python train.py --init_std_up=0.0281 --init_std_down=0.0 --warmup_steps=310 --max_seq_len=256
Each number is 500 + 40 x the weight over its row's rms, rounded and kept within 0 to 999. Layers, rows and columns count from 0. Numbers have three digits each. The size before them is the row's rms in percent of the matrix's.

# layer 5 MLP up, 704x256, rms 0.0644, rows 464-500, columns 0-127
094:469467486473518493470454511481480438468562497518602565376499578381480494494493480469539499507442493454514469510507480512503503464472515468471466522507445543486472449502486538520597534517449514463479522516489542452485525529571575442473480452454568553495506499464551507452475479467513488482555494473566534565506530425470444487452526545512560469512564481527469571453501569422507521557437
102:431492511525506591607511553439463432553524428430532531561566499522509430456560509517435556506580507560451505497443541477561536460446525592523561469542521507496519496506488451484492489537492515431511464492525486570516501552535474579482441470588507482521491441564494473509415433511466487519528520479478430537554421473476457469512468465488458487494566467518566432530529443516527516579554
099:491489545466527556532444509485499514540459541483439401446470526520545546498531477534534472509497492546463463535491552467444504497438569491499492504570564448480521536496463525518562526492549505580428557460410533401493505444525485450525513470453469475472421421432495536463451521516513530547550443548431536526497463489501477532484522539479519554439509567519501495578464495414545492494514
095:576479470456537495497566460518549543458521580493523475500482504467570523497534524471556493516483536488521544539442494461489487528440443438420429506506493453492470519525503471451451519496549445495500499454516435499517488526535421483512559492553534526458463510512500512397602455512552493489488502557419524550461541556511520500473462579480468478555507496493465475420498461517522530499509
104:514501529554443553495431535496519502510553488444446517557460490522476509472423465631511523429506507527503497496518473423476506522506501528533535522577469546452521457439552462423529479524516540471453522581435463494454470470493553539540528559504525527545496509503540499492431472462484447400552524542468491466536518460563520530610559449540514553482543486480534569551482563475565489561450
097:415495508542450493530592534453494510512463551443545480497486457464496526576486458497508510466577521527547527524527471450504488462485482434527460504474491529538510500489499517511441423515414544532539506539549479459519433406473480522437539515456554519521510510461540467572478478493513579522468424485445516477414551514548443557490492505519455597559439518449575496481482496529491504532458
104:494495483452426519454498577518443510517558503563444531518460527473454467448504504519476538537564549527494505484459502469514494457466513550509551482419502468585483500461495448477471576538575466564504479494491483561494455494459584494530534493529481511499518504504527492418487480501541529476515460490604586466449507540476512500492537487515491553522453526482501553549461491551531423514440
106:456523475537543486513514511530499524461472536496508503525455526498420532468461445472450474544540434534519469520512487591456625456526479554459447515536463476507553461463438529500479463535500504447550453502427513536535514475435427472545537482430468551521589478478477502482424483545527474469450445518479449444541482483510505502493479500529564483538482555527603466540447506475484559529573
104:500516531482506505434505607500497504542583448503555454481492569492562531520502483563475524427497523489494485460456530533480450479435525477450510550464344483470442430503514495522441539562565502460450554571474580518539466481524480465491478475450465540462524502470469485510512522514441498467459504540519534463481519473445569510471496517561514510507522516493538497509410457473456428495495
101:629579522492460469502535491520498513495471527480452512483524556554575489551476448479531507479465460499443551373559499489512497561481488504522512473512547489494449554471521479498486539369503544452535468583513535506494471516554445473483504494522502456557515472508493474462457435573545501512504488508564501456505484527539476493562485485493453577464501485457530591570484477432492535529434
100:519429522500496534506528512522519460516614551547459519428527463441489527439525479543552484507460447537488504442452483489439507428520456540417466526531511479532514494493554488496517569529488479488431575475523602604478587480502560503456507503488537492434462562502505426553468542464488512489437572463471504420506430526525465498469478537436506497449492465568512496486458455544460434505537
098:486478498531522508508558546456429525464580478517544549496522523458457489468486513507477411461487489479483505502506606480491511452492494515518507539487501491504575436470449568485523494465409450496488457587448482493509452547532413484501449549439447599556504536541468539513541418454461538551519503452506484488495522496487518504476487517468466481467523589558444472477475595457472462466504
104:522489557478495508504448458467455416498480516558468474528500412507538501435464487444549447560517433544513493485496529525450461502461602546432492504501479462486480485471457532519519529521529491511507439519504483493513538455517578497493489551526496487548454536379453494555438488418524542475518447514481407576445510519557478545482512580463571514517472472473533485576539463430499481515491
094:490458454585501490536539539508516540530455544461503530416442470473502518477496491510518545547456468497523522527432512471475462516409506525515528527476549515464458539505556497453562489440534478509555512513529522537481467474473519497526467418536576560534521455450492463505494520501448551476473542491517552575511521393545572469476457492433581548517517463537494516473517532487485474539502
099:486536467545505423542533431552511483516485546599484488504528490501499477482513501542408482558506433465462555521478518524459444511533454527531466506540590522515519512492443459471535511489471612516452520472517541519525500474491395564568531473504513499518538468580504537481546535491525511544542442508538498452480494489579423441563489372489485491589487505540407469518495562528527514522514
094:497496484454557469461452457493485450514524521434473500550443565464526525492542474511506445563505501482506479530525481467506492481445509506537480542420529478466437562587545500513578545495474458400544505507489503525472497513536483487518464447463484528517415514508482500550473575497474508531553490513541478454518454407556512453574522506462527455471504550440511486545555480514483508519543
105:409472471504444531501531497516420406502501520491543553530506484616529471480483470597450550500509493506499540485490493474540564483540507560497550467459542437467521516512510461550535545469539500517463543537618431547528523436489617524539494483518529464446440475484531515536471542483518476461517491501406450450492544509527529436465570485493523480553507524445539470504583436501519463531507
101:476516514501530500511459463511574536428459510463556481536494521558510521549609503450442427509494499515505418514485530527554591505432527439432490545430599534452499510460500541509540539497485477560490493489528521455455539496512458512468436566478517595520445461553510479451483532550460487555509484591516535509527429523462521494502483501504488490540506477498523524532488496530527419404431
098:473575455484516487506473458527497535524464583490481497511459462457497494461529497465598492499527481477438521442538436541485451554465502524523553514499492468539532436576438471426471464467505506550487538474517547479487593545509459571526551398545464512479558549502490546520450478432578536490469551612473519446567456521518456486492511509515503493485433431510461514476455458450532438489544
101:481507528429492453475473435492486477560504493489437445476489531468514436461598527465494391466497516530515498494481528525501539526511536478460439515449550515577484583499493485503517466527436427478451524495462509484477514455523530544423502519526587427489467510550487510552555512576443543507495537500462526483462507503454501493468503436493511515513499592514501456466478515530488513540500
102:532439525467463463529463520451547509545586496503443520462502515538509479468496474472505505550506515496509479484441483614516558472447473453417487460468480468510444471513524493549498428455477465459463420493558551554433539524506481452400463427450500550452522512551476436493534517425570520478448447500511440451510476450545465467464570544535525544553496534489466487412468471534432482549537
100:432476500494498496508540515461497565501519518480511523457502530521475439512520471558518535468490486509528499477482580492511525545491471451464444451503460505525564487485529524424500516488501474510552500583517538539494523508558588512416439538456476540556505506519500534476497518492512557493601516453461468581462488565511474563519494512532525495534488521560426499497486498475514521518511
099:508545467476468464490460448534504460459488502524433475507518428483461436496507405588503533489451483454515483484480498502533589473515534513496552552472454488570542504453513508523473514486507517560556472519500536513494451465461569498461452507434503511514468539457518556533424521445432541511498490460443537451515551496563576487377481462507548446505497489482489475574618465531463490470449
101:489494513510441479510552521474498523484473567524542460471514535499523520515451499475462529507529515514529465587571626464483428549490441559571471497536470424526496492483451523511463501481558499522491424481494476530396500503482519539472556506458470498448412425521469452488459513526429519492454503510474592445499456433514466522475528550550518495539528548558474421468476488493388481531527
102:500500579480439519512521505548462542427464536532501471470549489517516536537507534425473533561454452450609516523489490507500449434466459566539419523520492526477499529460477558534485467509491470557505511512422524442490491560448464486469537562565510554398615543478416483496510483504456532541497474559425546510528491476420564455498531494487542500486516519478553572508447511543483491505540
100:475533458570582555522478522591473505507469501540557504488446547448467557470485493458483534493452468540498512486596459500512480537548473465562457543537528512502555506559615535431522529474504479492528486487517451477501515511563537541570523496510490438462483492508503531534498445546427476463535486560498538543553454513450482461566476534534527611428512501541470472515491458485501501399513
105:461481527469441529474493540482459473444483432530522488577454524481500478505552485510429468536424490426506522521440555503499531512529481540420527537499484519501534532494506529470418527502549549467533538496500503434528477542516480476513479525520524481539475465505546524450500442546432486512498496479375522529547468505501492421478529456502505448446528540570566521548449552477531495497534
104:495492475551542477445551434539473530472511400529455558529566582480556471481521442467462548502474545512471463450464525439522455438498438496539509521533559607505496488538521518444489481467551557507432510473526451571481477557467518513498560459555505533451523471461497493499563520500550475489546579514482411457516413541510521414502509511507511503495445540504527538507582521530481460450501
104:493431467483530434501532502483459514489504505505517536490565466590418528514507508484445547467578509424535467535491491513503455526491467536550558495512490492544442466456465451489499523510446554544473510488577473487517470473544509550537502511507567511489434416490516543442477404496468544492525459432510558509439515489568574491538546440553506557453511451473444469556484537507494500540488
100:479516513538517473521471497457476475545535556533549524465497522492540560511502459543458510481532571601491421491477495539474505500523510600476449401505487562507517498500472494560551465542477428474455557482500457524455487580496554500444445431497512489462514516575482516466496462500550558435557515517504458459486540500490434514620457490467468549466504498481464509516507580500497499471477
102:497481443486465484541564489554445504518469572551498515504599545580472501544538476550458472483539525540504469517506570457492495514512548511449505508479535483512487495479366562475484442555537522564466436497519448506523404469449540483528531551484470574496533491493479474438561497593485508499528493502534513498520497475506515519442449455521530502503481547527494534535505580554483523489503
102:461481500428459480534536477515424450563517439461448479443443460538493500550601429490516524548502540500496513532432451522443451519523501470457522562502512518511521474491459502495559524592536525512470516440560500509545520518486428532479509503491496437521570500490535501526462528490544522435488498502508479405588465496494598467499529508523493479539518497525485468449495508469379448542430
103:498463511471491494500470525513414468416502541468465477586498415471517498458473565546516528479453527486577493436540488466500470545544461505525486512539543512529480488522516465554492542492529478558517595496462494457482505505464505475529480470439539464443534503483506502536601455485419468492485476482447439473493546593609484564481519545445576603430536510474515522487496489511449548475511
093:485415521509504508513499559520517444487526508519444441496459512543525532464561553531473488501463482462574463505503549430450450485567506546490493486518574548582444459497518452482450495424513514487437509484478544411488467468569544530541576446508507470486520483496475513461486470537536534515528476518452486461424418481542546477421467426469460528465539472496468527447516440453530473513483
097:552588462452469549560504488543511477499506493587503461546542556489512530426508497489507471484450527585438552414485461477516442487477511441529508517503584417503535411572529522484507496481468538405519507436475515432525445440447455524526543569581470557504477458469457585539510567480511525491441506529526419466511421505475543548472388513546528472408508496461472517436508507507540507526482
099:419528535522557492474540477497479487551439463483491531501524447549502508545555489477588458510509494560511461552499506563489454443457527450520545481549414488567486542533517521505433552528490516462474453481541550515455515601530450523544534510523561473499467515493488496529493454550529512406520448483466515561428472539472516473600459559484508475509473506548496399469583458425507375478429
097:486562514490477464497522565476553469426477552510425489464568509584521504445539533463497575502462499458486429537514483483423464415505522513472541509527482482515523543521526515470398484524450495498515548440466548472503541519542437492564526414413508596480479563554542519516528512447527547534464514532484471499446581453514477484466447474526504552578447518516515473473524469589542528537529
# layer 5 MLP down (transposed), 704x256, rms 0.0619, rows 464-499, columns 0-127
096:555507522499449468498494540523501419471471534530488458525464553502498521512545474547547528628503426517526496400446516517472519500455466463495477505537491482479457456495527514494466508537544441519466516460464592547496550590516556539445515509552466483409509500473494505451551610509516449491424494536487549415450542519451515530518494442539524581533526540541514489489476519503547475490438
100:480512442511472554490544438493502568521521471487539436505443428511441384420526523581491456581536503531435523535456540524425439505462456523535499482516568453493494526486466538531518441483548449483549534433510491548505512523530477509546545505466533481500475516520463513521527477520512533511451489494492599532497497456510502526516436500445477495458509479507512551528504586513581515482515
100:498489510451465497452479502473477420569507448470472501463445484506548511463523456540570556522419475488486471535523527530554458559561576515483493485399495472543455488528566511422560554482446492504461498481455576487475504466488426512466473537521428576505457451553491528500477488506500516495449582529475448565581467544519515570560479527502555486442577515471532462512474450508516582488497
099:416501493506511479555508507450530487500488440520487513450533434440477446480479533483493516496490439488567499498576508320450527477455534514500472474500509533520471514548500475529516461520526502550503503502464536515519472575487558433505533423498510530519548582450496511550474542520428477484458484485431496556430494468526509504528420559540491505456538576497551470565445490489522429483517
102:428519520499446541472478470470482530514504465498450511534521551456461520510478450469455518505478462427475499580527536524496453565413538464417609498547539566512531470542562522471583496500527543448518470489542479466432488512438482495520555470496458518461539462481441543505508529578465494402482486476472487439554479546525471488501599490522493420431518460504566483509497487492483456510511
097:524519543485497504529550451450509507476498462475550521410444460527445533464529538484543440505496451481464420487513458554496512468465428535582526500485451528544505535475557504530488555497536440538487534562451461411393483468501517550449494536475464534507416539503461517563504510518423477609470496445499507497521480570561511557444417512468484478383398455450538513484493485435510488499487
104:510497477530479545471469504559541555635463551497492531528434445495411511470494511468500603523472533544447486479438599545507568512531465484476456539471510477483463473561441533446468540500508537467532456465459535557406462480476510471465531481538498479538511543465499473519381471450488480468525508512534511469546502564424528457498478500514418544508523532524561507448527577512533477542543
106:495549457538497489516578467599508478472526549497455426553490524454436555451467484482496414500526530459561511481488506478519471462458447509501458441525559517540447438504472460516564483485508478498494542469472461531578513530487546561525443449520561500520522511430494589497424574515535504455483492469479515591453583504490501512525452504556547470508547497561543453424433515597474514564464
103:494503450527435534478536481420465533504488561464447500458474563519460456439490489525533464584471556457472505497388476498482539480512480512477446538507460518491480492477442470431500412453531485447475543420460477556453516478540528521548529499443546474566465459456491500451529517526496549501487471395507484429513516453443483508546555541538459505591495520506516441520575439535522493500448
100:470544431534540517478478492625511498508506441459461515501494532483442388545527516478501518494485539481459477502514514463535524586486469502538482534493473454478498489453483495461487531459477546486573509505584456505517457506440500471518577532540555477484471422560454500470486485508491479502458527595513545492435441545515512496553563518522475477460473487485475481552395476494452440463459
100:534570527506512567596522465604495543524543514581456520538477506515474497417570585430561450502479486471395491490529465525492509490505524471461498531459481503486440517554515485501441479452523534459541541535535566497465532463448452464494538475504590561505460503524525494570477492564560535501499555527588493459489513560483509537497452492452605402418582459503482507496480462529533405535460
098:524580525501419542548576472502456484448568534539548428524531560494478488513506473484518571553501524438499477540455513474491474454514457488502541455447483449489555470522517454491523552473491571517498436534485611448527528471447494495553414513561542475555495470513532524444412517476558524525477519546575516488479463480476512462507535502442497491553540447504561476470446488507453443494499
104:410491539543525542536611480629451509530516456521512523482530520497510460526517466471480531441525491495544439499502427491498483497436526461511555595408491578515488482534469518437509562469445540494453517477496506482543539484491524557500514451541536448452473547512476525549468537494520548471545484520519491433578527461506469518485490457516489492514472480555538498542432494516458506525536
096:530448467542482509542446500455545559518511490489518501551466495514496536501493513495544604539492426491525403437498458477506520466480486498520545408551457502555535494450459475526486481521518463504477513501428495518433524441516482478550545495562512554457460522445503483555483566443446499546511541446481586477461556576447463577478542509459474536477598505457481483463585529433423574465512
099:501452499517488550520465436489526534488517485490503517534477503522536489550515521521531517489492480513494533508610444472548509419523498522471503432513473447478527437500490469513472461471445518532504498472450576479509541493515497519464508488510532557505552534547513473513500489471457587476499473611524475515472478489541549454505461526411429522487466490563414519492495533559510615504486
095:588434469467487509495429517615510524483515522506520465522509462518502457557506503453510507489614541493488496491513499530543549473474493571485480434509510441539584487469449511498540528483603564506494492474503484558504487530491448529523546539488486515468480540431493526492489484486448486418541438505442465541491551531581510522415588506564531525507515494428449494487478537459443496545464
104:471533483505574527467526480520475550571509504482505508474525424529523460467460430550498489491548498527504521470552485419467572508483454503443452519524618449507480529491468467533468535501482469524441477502541450550515551439573458473500454505539522492441487477513506473492585557496531481513479494528467480467457470546487502453460464552481475556448545470486522505531609522472521487482449
101:476472506525506481478549548522513506537543587543542599550450482522453430549427509496448480495521405558548444443534510497418490467478474484472482528498480431499537459517499441520535489516558557528540459562464521525523504558512565506509476447557471489384499492407510552471508543513495489501554553497511568478489543492519541526494495442461464504607533451499465519493507550529492505565497
100:517502595496505458537490508444457482505461438546597448529553509483511497539499489513461476512492469502519567501467506611539552518493477461474514445450484571420449554469549542484505537491542505487488457459461489550514424491512524510509501503518456490538426491474437504445518511497514504459511470436503498478488480475542520450497484519491555584567453534440488500489530530531547513513527
102:484514561526506616465440367512490486457505557518517523461505533474500471435539456515559586479452502450387519500499475595421432493537448490588564517464571557471436472512489448438478476462472479521510512469517547483479535546500478449486536477506546487506502421504525501489509475539517468552562467529534531506510572488446524508534523474463467504526538468462503471447498452541457426497478
099:455557446520514542478529487525519529449490477573575475488511500430539538512452511464526533433470482510511497497562453369511429539473501534516524505501511503522486484519488555516537520519464560592541560486515414490558467456532498527512550552470520457491448460459531471453491484572421525595532544532530539528461540506455534457551439456468415504443492493537538483543459510503548482511469
098:497496530476474422480554520454463495534483478462440491451529423519532522525512482484497460498496472495545487505595567505532495477493488555491446505465514537490481539501519522445470499466499536507479556541441489485573498504498508548535477549505460501556490549525468503497540528496529564474468488531503436518526527551544527467453530485588464539448500591527447462468422499427525488503590
099:428584469407506530489451441589491556534453466529517512508480491475497593460533498444560513534469447479563516530481457466501493525508497440491513440549497429543546476577493554476468510532480433457562531435502488515497538494451540433543470526499427511501469471494516506455586478543489557536478566506564568498494502511495418499517457488455496530540480534490492491451500547513454494518435
101:473519487485478492465490530515470520566509443457531480464465525496522420548569422538475497545538570490468471507568551445456411484480493504633518493473491534490510515481423513465505445468517431476537438439462480476461480508465520532511506511497544505481538509531479499546554540457459458554510478448460620481494431504505545448454552524485495542572492462559465497464551493493465537520556
100:496547454456560441476529506617515509453419496477476479543483556546491562544520551481567512552455459577492460542483525515466561550571516490467435506559488492443498502570540477521432462492496565450521519441527490462507531565459476473520501522533521494484480540482499471517531493471542504490497476535562546496509511542453461419559481496540397502545457563482469520461476495506487548557499
098:476528418491516484461470512386472466484463462560541532513489424447559548529479459501527593504484531480497493534687511384450505505530542504513510549517478519483507484497487491492549550486512539533475570535480508518516444471477539559421493468494570474548444487477561469535527456545532525512497483527463506451476508488499533480503441458501539528463480505520534570515479470565516438531504
103:617494497538437517500567500476429480445543490487553483470485516553487469539495521484534497531456496457452516456519600509508457528505506623538496477522460544514454528446525512446436497519492535567434483480463538542481526463523550534433499509511483521455486537421511507502452441527472498469557486517417514507473490490459490509531543461486446505500513472532523479614472483554425460509499
101:471535493491520518530529425536426426528446493513523448539485532536411489465568558490489569483535523455462479495426548533478466515471437518488435522564484471468493500516481442551494490488494570423531513487528463511475438471554478565508486488453568558547566513464504551466453512527497460519471468467515490461497514494430482511488560528509454490542529578440516434545613546535530483486461
102:530441613538500495464552468482402484589443444542480570497521536488517506537488601515530482524455460453513542498501533492488484454488455491477555512498478503577436468535475497510561532573593500523443510465463496532580453453528498517470432449500482483530494514499535595565481545492579415446496429514438474471480494499510494502440469491478438546529487470518429566442472533530472525435476
100:523489546555599486464459493525566473476497590542540463498462537534446455530524483512452554408571522536486415482587531433537513567530515435497491500503473486511511501495514489499533506539508429456568497502522482466475505472494488508514539515501504509464506539561487520532501469502445516541474432483481508467472484500509501487539474516513486511473479461541394506476493464512509491506453
102:422483546448502554558539532554499437540500501449594579488549502490532487487532548517521480491527497485489543442616470484490497494549484488461537479466485559457482487510537465507569470393532532537456475512527585423507568478496440548462549495482508496508571472537503479480566524440455474516462455496541513561466537559521506534491472520553492535496549441452432495544507510445530492410474
100:519495492578503523488483508669532506513454538475512464493457552453463450532507490571562510541508471423461517562517466483491471471462475421492488546513507532570479550555551498520602411426506504482542474450554412506502511456493488532467474505514567520475512505465460460469475514524508433529393483592452497526501563490529450512514492470492508509505445460583461491474581564499467471496504
103:520511491424535478492487469496475473455437551511478507527473473461522474525488628507462515459511425439591446436491441527513492462463507514444516536473539605477471461526491459517494414490488494479492522485521508570566540508493479459519451446454549502551509551477517456489466472531463523456544463434535484481551473526552481556543521397535441488513540553491490507425477489504445485500463
093:568461510441556467455537517493551569507477404507530535451475551498510564540475452513527532511424535435535488528539481398551511483462524496440511477493393509552545544463487506518510561583425477429473485520491527470574471451551549490542464464461483492532539539487495496467475508475519447497484486491477422463557473429442491480538533518509535540504489506489482498552394516507514493533534
095:467573502503450542535497422427468406563531585536529581584522547445511598498448500525503458483512529478431464503437464458517501510477499439500542567470586462496492443491518509558568504473450606469526434456522555518368483469567517483471478522550567590523472516385465532487476563504530514489495504544561501471546505474478486509532483490494470519429541527484542480486490481531466456492535
098:452464547488540443526527583337501478490458496513527515510543458455483506521520494482535507486536511441528511477425491561542562483478445527560620475506583458456509472415522541464493525480479476472449548466416462535531440507507586517465514480432408527464470511579501496472534524489566456526545461477478499515501504519562482456462553518495492481449471484465453487541545535503471414487476
# layer 5 MLP gate, 704x256, rms 0.0671, rows 465-500, columns 0-127
100:554497382548506496535563493546481473485431512566534486405496512544480472518481469510502523511520479444484544556468479497445399417496431515526485482507539542488496499571483516546437496489524496504528469457513512499528483532479509469503576504506534468485498473520431512531561458469480563475467540582492470503520522454520528449487466578497465503490479487458469463496508521462566513585481
101:553494451544516402501484596502463548525449529463489463449520478498463486606513502527514467555537476504454479526539477521485482482500437534515486436554530575557493468513562483554433520506467542537430512547513464533503476512453498520530407557496397455407518504473496565474484524559540506530518514467519505527489534524505465478533508452538470488480531486512456555446424541452532429549521
095:559482494508505544486461517509576532475506483560572484589516482530500523460512538524479535492522548494481448529526476506596421559534525453447518469428586438440510498485433511556490546526471467486475460409507459561504569500573519488523431563446529460483508466558483513444492499547497545532517510459503493529501461492467508573448487478537557588507454453485529506508534521484500571542515
105:483543436512517485536513475537523526499510472527515471527534489570504544437432520508523495472471489487504527500537545520526508502495513484499479470475478486488493510520500549554467480511507539477595567509505527453589491448540534558542493499477450459442537483506485506425435465485511510539499475537484542557451411509492575553534465525483550461454464558509544561505447495441486483426461
099:448505428568480484566557559507565469514518412515455469524510568492530499538483452497423522499513534494467452527544466506546390514385540447483449456529519543499507522491521499522442409509472522470459477546563527514554513519529493544441457425502463553506533439495521525520525511489502531466460508517506507498431534511473526538483551541518473555593536519509538543456544498563499495523448
106:470477480526462512528518546543547547496561523503513514506475498532480532501528470576472469469434413502419433504444582519514495510473471507478517514478503492502476486423522505512509505483494487537449461529496569560509507467436493488424395467507564520495492453547459536519571528552529455458534538484526458534553530562439521469537581516464499488476522511442405529519519492524429499484542
112:480451461558442490509573500531553426488586482525619457496587532511513535429537480499486575473498526501460549470493491494565559504496541489462461491506514470460506514473499438490547557507464498498491481512559453460568581520532518426461536412535455453480502479478512522479481536495500534458572481520529471527491618484460519513540448572532536505531489462465495471474491447512503506557448
100:485600450487515533506490494466509503520504448471444516546542572512591586512516451533464472488508477532455482446528458524448527502530519483461491435447572544468467544511478447450490499480480556534510580531507471498498536445468491522513478516522480461516530532491488430503492572545547505510523526469521529491474488499440455545597499505550492557428563466543458460502483552517498464469483
102:483551532490497486490459515513464478462480442473589514527504533492521505565489489491483510452502494490501510492466491470542596477524413459541502540536584466498417447482501541548551538500503505451476469444487542530499428469479515496555470448458519562485484465491444482483486507507472499589513534554401481491484520404466541518537498543549466447513573555480497489515525544522462525518522
102:526605481450531552502450443516502505473459478490464560571499481533405593489485478535488506478511534515434496551513505518524502547537541401527491537512515494503516505460523456528483515517360532446443511464483486522479488501484446492536523553465514487531560533449495558612610522535516426477410515479565471518469498481453485436482508461580465485491551486480457535482504544552481481520455
101:517426411490449524529594461547449479561490493566480512414462475548476470473491531445549571573521497485448506504580478463460568439439475551554520512543503517512521511465516500506461509422511517521471522497524502506498511485522495434486459483512485430499490550577473466418532536518535490481486503508507508504460486472401533435477568512436516500511517494474502505489487496477449483492473
103:523471504499499510527522552537569494402450573497448474504490530523521550484452524487466504457491503444503543486515516456470487579481495480564583485493516507509495514505494446537449464479569473525522481491438477437549467454514494447523497537505475486496495472440506504425517492524431552421519562504553484513432488473440532525582542589511553511518573516545510433579493568458575497437580
097:583490412582496478586507486536475488436561515459457485553443555439464542479515511479468577542438492541502460399511486481457549481441466474495540484541508498502464488430522535498462454417442493514463521490567429554540491504502481530475528450511513513525511486528553577483509520537588481470476532516505520547457480518506492476459481527506476517392504534533572490510453470522464466499482
105:513536486527537458484445506470507443472447475480487518495420525515474479400438552534471518480514527570480491488541468488486516461498529552510542458560519432503493537519521446566486554531435568494543472499528442569530550472443502476522528428413521518468520471509537493479489572397494462485479491597527467474506604538475532464482520468518489476486503534568589486479459512540514510576504
098:512513449509448455502468507469511487516494554479514507493476442497426501430498514489508454461431442545560529511581524448456529493449562457475518506491489566507522471531501503493460542458471482460476445499468503426489503466541518526491507479450554554543466452485512550415572543444453518448589454526437554496415476563528458451419611500596605515560471455463471530496517506582515535499452
098:519538514554536489481504517550478522483501525452457488486554547511481518406538497487514498492468562515429512503551442493479520578436474553521467510505598533568524472537545478537436448473465498416469466464511562505546560444518450466472531479558525480485563491470494563507515479517471431504518565506550417491509485507454553457445466515483441523530491533509518444540445492496497510507573
102:546449426484534498519503485545527526421426600551496490490519580539473482456480530520533562517520454527511503436494428497469490520439554518515472640567514500476477514528500394471455541550482611505456503537574555508482511465557574476492504464439491466472540480462481516459493505472439515478465501442505505456480502461513531521538465477502462571531545458470540515526536513530477473558472
100:471554485502603535564478467458537537502435460501512529463523508530564450450494428477556529464470569525497505478531500485502450476493541567474484446519555510565567510540534504491487493535478521491512484515507466523510438440493472543547537540497540549533515523471441523473481520512496556495586554509494523475463570514506490522512411531436463466546546528495531423455541440517579482457473
109:497501490527480525559514547500488518474518493557528549520490524525536417473579490480443435449533473552443548477582514457446485502442512497511548492453524495536499508500467542494510493448491469513506467528510476476530506502484447497535468506410452563435483518434457524502464532488484525499505547412515518474536495468435561543530506552442453552496467573513541529476389537466417515461503
092:577528507472508535443463454468485454549482498433457498568441519499461500598581463514531448537516461492520578506511556586543493485536522445526517494468432458499446548520460539472516499510493517460494528481574546480500556556482507478495476457557511434550385528543500465530440495520534530490549492542482449539473495389492506548470520488505503492474439514413448511432480556591498517437531
106:469434494566489550542457594523485531464511519465516517478454474547525500475558454504532557511527513510433525430551537537520521505462500528536556463562510473472588475523548473436485411519507509526526484503435452512555593571542554452485523477486496505474498438469475517479455540513441464501441568510497511443482592475470444548512481538535534470460508488469450548494478485494495491451508
097:499464530541499490497456508560521525490490495429459528486491527471520491523477500504462555522522450531572500525446535505468566477502468535479532494509550557458546557527452454502537504568495503419467505449476462517480549511474519512508507533524509535435529491561419525459484430421585432466476482493557500490401541485513463505492518538502542420544491540538492541453439537464461540567509
100:512557574473394587518515532550422456480549516458463467533487432449511549527510535557510498516514560487457428541537490558576502470450509466555510515507502544473492456534544494538517483488551507474535420510437540482537509478503480439495478510518475495468432481545473555477471522450467479452473519547476538572494494499445510548528504550585443464478543576578538417477482518455527461419471
101:469481446514528529466505553519516512508485476453500572576459519526459568474491490539518465453508499494471522494488480521454580470413503570472616516542502429520495479471506412491460447455497463531518497496480475546487511459513537522450518446516565523512518454513474497476488465443505527461495455539470492491481532403518500549474607537529506594558494575455504502522534459529542485425468
101:469607492623572507504532506482490502521537524531538550474511435516557526451455476469511475465478425512492476482598439487457504559583425500456558509486460478533542454515488548531512586457483441531576501519486508448574501429481507480497487534495525441497497498501534562474489488545510511444455440517591514490457559514453449499470454482478537587470505489429499496531444500498537452460514
103:523561455435485524557435442575508497447539517532517494518531602444491524499426472506475564486504453479508540580482508513538487572509498511513468516470529487501487494517523491477505479428448521515436486452442512491456543487464485544464482459481480533464507426478466527479484488486537516474499502546480494529481500499443464575457533464490542531486508441480542438501507522523548533520545
106:534507474530534494479492403518415460457451461511483462499481522482533496512532539544461497521520482494447541439474470591562571444494520477489545489429563523479561528515524452530482546470435583484504549473527461515525486496482452486506494578525457455524542409533468492487541495526429412432495464471593472553547513522518484416467524503473535500485500543567461382520475595483534498575450
103:515510411444495466545462478523468493487558527524544482550529506511501586494554479532454557473540420511436513488543538521531515515448586522458511481492519500420519531509426533448517493522465538422489496521600481530499553467479501394521462489467540457506455431488535456537572566482416567477509537470484533449508504462463539472512497468516555477511568496573501415482559501493480464512467
100:492525442553539511554560457526482507482491481549543408521573459488448520535541533474524517484459405495498485514475495501533555563516505482482522561507462444460594473483499511447516459539434515565447520539502493492517512484489586491497529525548470511563438494572465501548444520603545567482514496497514476468490459506476522488557493509415435435574602494436436467551455488497456498555450
101:508452400478495572503525537452469425439568509525593458515560474507484528463487523547503477503454584512449536504503542542520477516501589520493470494492540539464488461459499427485509493513471501499527484541581454492543577472548532457497532547399507530485507510442489513496514552501456515481588449486493530484572533573454518544457548542472496564457491543499482504451431476559435546470433
100:522531570512435475511492481517492548590513497523508524469446530483501517478547490450483496576517508485454504586529551460510486506449532555495492459483434495573531487588535545463509484609511504476485445457474541471445439521491485536527518483531508562548487481540442489553526473518541459513451498452453397481469567467500473529410518525487490452565486508550464485524437565476536501521482
105:546550463505502528548473452539500485470531528501549558480585526477517511490492574524473484515473552520494522511485490502532485547511448539536549509483477536499515497488480490458570443516398405448557489535417523436547475477481524450526518522483454519521476518513457479500469470491459545474586494522453487494424521490481515633483457487518494521589562520444505463433596571559485563482491
092:449556466557490529538532480444515440539476519378448513513539487541544458567614545417500537501536494516519577439465508469489484527470490465493483510546482520453412539515463465433491488485556475480590493513513522519476479535484464493528527488458517520476517508517438504470521430533479527485557454575493529490455535531466426596427524498551556509456487593536472455526519468501503455476537
093:462579427543497568520447423546504516502532507449435581481500578468458519486501478509488500484465504513458502546516531543510521592530582511565444574483491508469516521529587487479520477499504408456501498451455545410444534479500496511491437606490503487485499469527456529550499514610527520484447487524558568417506517474448433506513549543492568452457527525519439479523567463473477474428479
097:481489465443510557539496570490425463512490429474545499496497508493513426506509461543512494533545531578469508510551490526428530506463550473421516505528495568512521394502470432552477426515492453537454438492548509500503526437528451450510541564526474556518458490518481542536459557520502462379475537538516493534475522504448492419519389518590448474536487492463528496476493471464497553492498
097:575490457583532565500475433499514514476496487421433529452500508531509570579566451591479492500438459485503499513538500531472488493466415529512500545495543521533539430520529477485484472451489470482494525474555445485497502495525419456512481463532488462473532478500513531446396568437567515447585575438526531565427498448484395494497557546547529523492530504452514506529451467500588525474465